{"d_model": 128, "n_head": 2, "warmup_steps": 200, "schedule": "wsd"}
Each number is 50 + 15 x the weight over its row's rms, rounded and kept within 0 to 99. Layers, rows and columns count from 0. The size before them is the row's rms in percent of the matrix's.

# layer 6 MLP down (transposed), 768x128, rms 0.227, rows 643-648, columns 0-127
091:50 77 48 32 58 63 38 69 58 44 60 49 50 59 32 52 72 24 58 49 46 50 80 54 56 29 29 25 54 47 47 43 45 68 61 66 61 61 36 44 44 53 63 57 59 38 51 75 38 61 68 46 37 38 56 55 38 41 66 27 50 43 74 58 50 64 51 55 40 28 48 19 78 64 84 39 55 49 54 62 67 47 43 74 42 30 66 57 43 43 48 38 53 54 52 47 82 84 66 89 73 43 56 42 25 73 39 52 38 74 60 47 56 39 64 34 14 44 70 51 48 66 53 66 30 78 71 66
114:44 54 60 62 43 59 66 50 64 42 35 51 50 65 44 43 53 51 56 47 08 61 25 49 52 43 75 30 56 66 27 23 54 55 49 48 35 62 50 65 29 69 28 62 48 53 15 67 53 53 51 73 33 33 37 41 31 21 59 72 61 58 18 40 23 65 52 61 41 49 48 44 46 27 34 48 68 60 58 61 29 42 39 80 68 64 65 77 54 37 68 56 56 56 64 36 69 67 44 71 57 63 66 53 68 49 47 51 40 40 79 64 56 58 65 47 37 19 56 24 56 35 68 70 21 57 39 48
103:47 48 71 27 74 50 55 56 64 72 46 66 54 48 40 39 54 42 51 55 46 44 50 54 57 50 56 42 70 26 50 91 57 45 39 27 90 53 36 46 56 45 63 64 47 54 17 33 49 28 59 72 50 84 64 40 55 47 79 44 39 34 57 31 71 42 63 53 70 38 54 66 49 26 51 51 56 56 42 51 46 58 33 75 79 51 33 58 63 45 37 70 39 33 41 31 66 47 71 52 63 28 68 64 26 37 69 52 41 60 46 55 46 49 40 61 46 35 45 44 72 79 62 64 99 56 54 63
094:43 49 29 47 41 56 42 54 49 37 73 27 41 49 32 55 40 79 32 65 61 29 42 47 62 24 34 36 36 59 38 61 60 29 56 50 61 18 18 36 64 33 42 66 79 16 23 19 51 43 16 56 73 44 58 50 60 63 51 61 51 57 70 82 47 32 51 52 35 38 35 57 53 38 38 37 37 39 40 43 52 48 47 41 33 42 45 80 76 58 45 38 74 58 52 49 69 43 35 37 63 43 30 61 39 46 45 54 64 23 42 74 53 59 23 61 48 39 32 65 81 42 64 43 64 60 57 54
093:36 29 43 64 54 60 48 55 14 42 73 37 73 22 56 27 56 34 58 66 36 74 59 65 46 37 35 77 21 67 60 42 45 52 43 42 54 59 31 43 43 57 50 41 41 55 51 34 49 56 51 69 72 39 40 56 49 84 35 72 22 39 45 38 55 38 59 59 16 67 35 33 49 35 51 81 37 42 54 45 80 55 44 53 59 55 59 73 65 46 42 49 43 61 20 51 83 38 60 42 44 60 79 54 49 57 58 68 37 62 49 72 45 74 57 60 53 43 48 53 95 58 55 26 48 59 57 36
085:33 25 60 74 37 65 44 49 65 31 46 37 82 26 49 47 41 37 34 37 55 72 48 50 44 48 68 54 70 56 53 49 56 56 51 38 46 56 66 46 43 53 50 77 33 45 56 46 59 42 18 46 65 38 55 57 42 41 69 89 62 71 63 41 38 53 59 45 35 04 54 29 37 19 25 39 45 48 14 26 46 54 31 49 61 51 46 79 34 39 34 56 31 53 57 43 34 60 55 44 35 35 36 48 57 66 26 67 49 39 65 23 38 68 53 64 67 20 35 51 61 32 33 34 41 41 63 58
# layer 6 MLP up, 768x128, rms 0.225, rows 644-648, columns 0-127
114:63 54 52 65 40 56 63 55 40 51 58 58 37 33 30 66 64 46 46 71 24 43 77 50 49 50 53 70 60 55 85 47 53 37 58 23 71 64 43 41 85 72 31 44 37 46 53 45 39 38 46 47 44 45 20 36 41 35 42 41 55 63 17 38 32 22 42 69 48 45 46 63 81 48 49 78 40 38 73 93 41 75 43 65 46 54 47 22 57 67 52 38 41 66 58 44 49 38 47 50 45 49 64 85 53 50 45 31 35 20 46 24 54 56 81 56 52 40 39 66 54 52 44 38 26 60 63 49
103:76 63 68 33 63 25 57 46 73 43 63 36 44 42 48 62 31 28 60 64 51 36 74 64 55 58 35 36 40 52 43 37 34 64 76 53 61 59 54 66 18 57 58 46 61 48 62 43 58 38 39 57 50 25 28 55 30 51 64 46 44 41 28 56 47 50 37 60 41 36 35 83 61 44 18 35 60 40 49 69 62 58 74 34 53 66 72 70 66 43 38 25 43 69 72 41 42 56 71 56 55 49 41 53 30 40 66 56 67 39 24 71 29 69 46 39 37 41 25 56 54 12 72 37 46 14 57 57
091:42 42 45 40 71 47 49 36 59 36 28 50 60 64 71 35 43 38 52 57 56 39 36 41 45 56 54 51 52 53 39 69 50 36 35 51 58 62 43 50 58 58 57 57 72 61 91 57 64 36 42 44 12 37 37 32 50 20 42 70 35 68 56 48 36 68 53 71 41 57 66 52 90 08 68 58 62 46 40 52 42 57 38 57 10 45 51 65 53 31 23 42 70 42 64 33 49 62 56 43 34 87 75 43 41 32 38 51 66 45 53 66 42 48 82 72 44 61 47 61 64 53 47 16 47 50 36 69
091:57 33 61 56 18 41 36 20 46 68 52 41 54 45 49 61 65 50 79 54 64 29 46 56 51 62 25 58 57 28 56 35 51 22 70 32 35 67 46 50 72 41 36 74 48 54 45 70 42 46 47 70 37 50 59 42 50 64 58 52 57 45 26 44 34 46 52 48 52 49 83 22 51 54 59 72 48 78 58 58 27 59 33 36 49 69 73 44 44 41 27 35 50 39 50 17 46 37 43 44 71 26 38 43 36 39 24 41 57 59 42 83 17 69 42 82 67 34 58 59 38 49 55 28 75 56 63 65
095:44 72 62 82 63 43 54 45 78 50 33 37 42 70 55 56 68 67 47 58 48 52 50 64 54 43 32 48 50 44 34 32 58 47 51 40 62 49 46 50 66 58 69 36 55 18 39 67 43 61 65 43 45 71 42 60 50 40 22 46 54 59 68 41 80 85 66 83 50 56 35 50 43 46 75 20 47 59 55 55 43 51 64 45 47 38 43 39 44 44 34 27 70 36 19 23 69 42 45 71 50 33 50 44 29 48 71 64 51 45 57 39 45 99 56 66 33 77 46 20 32 52 41 78 56 50 58 38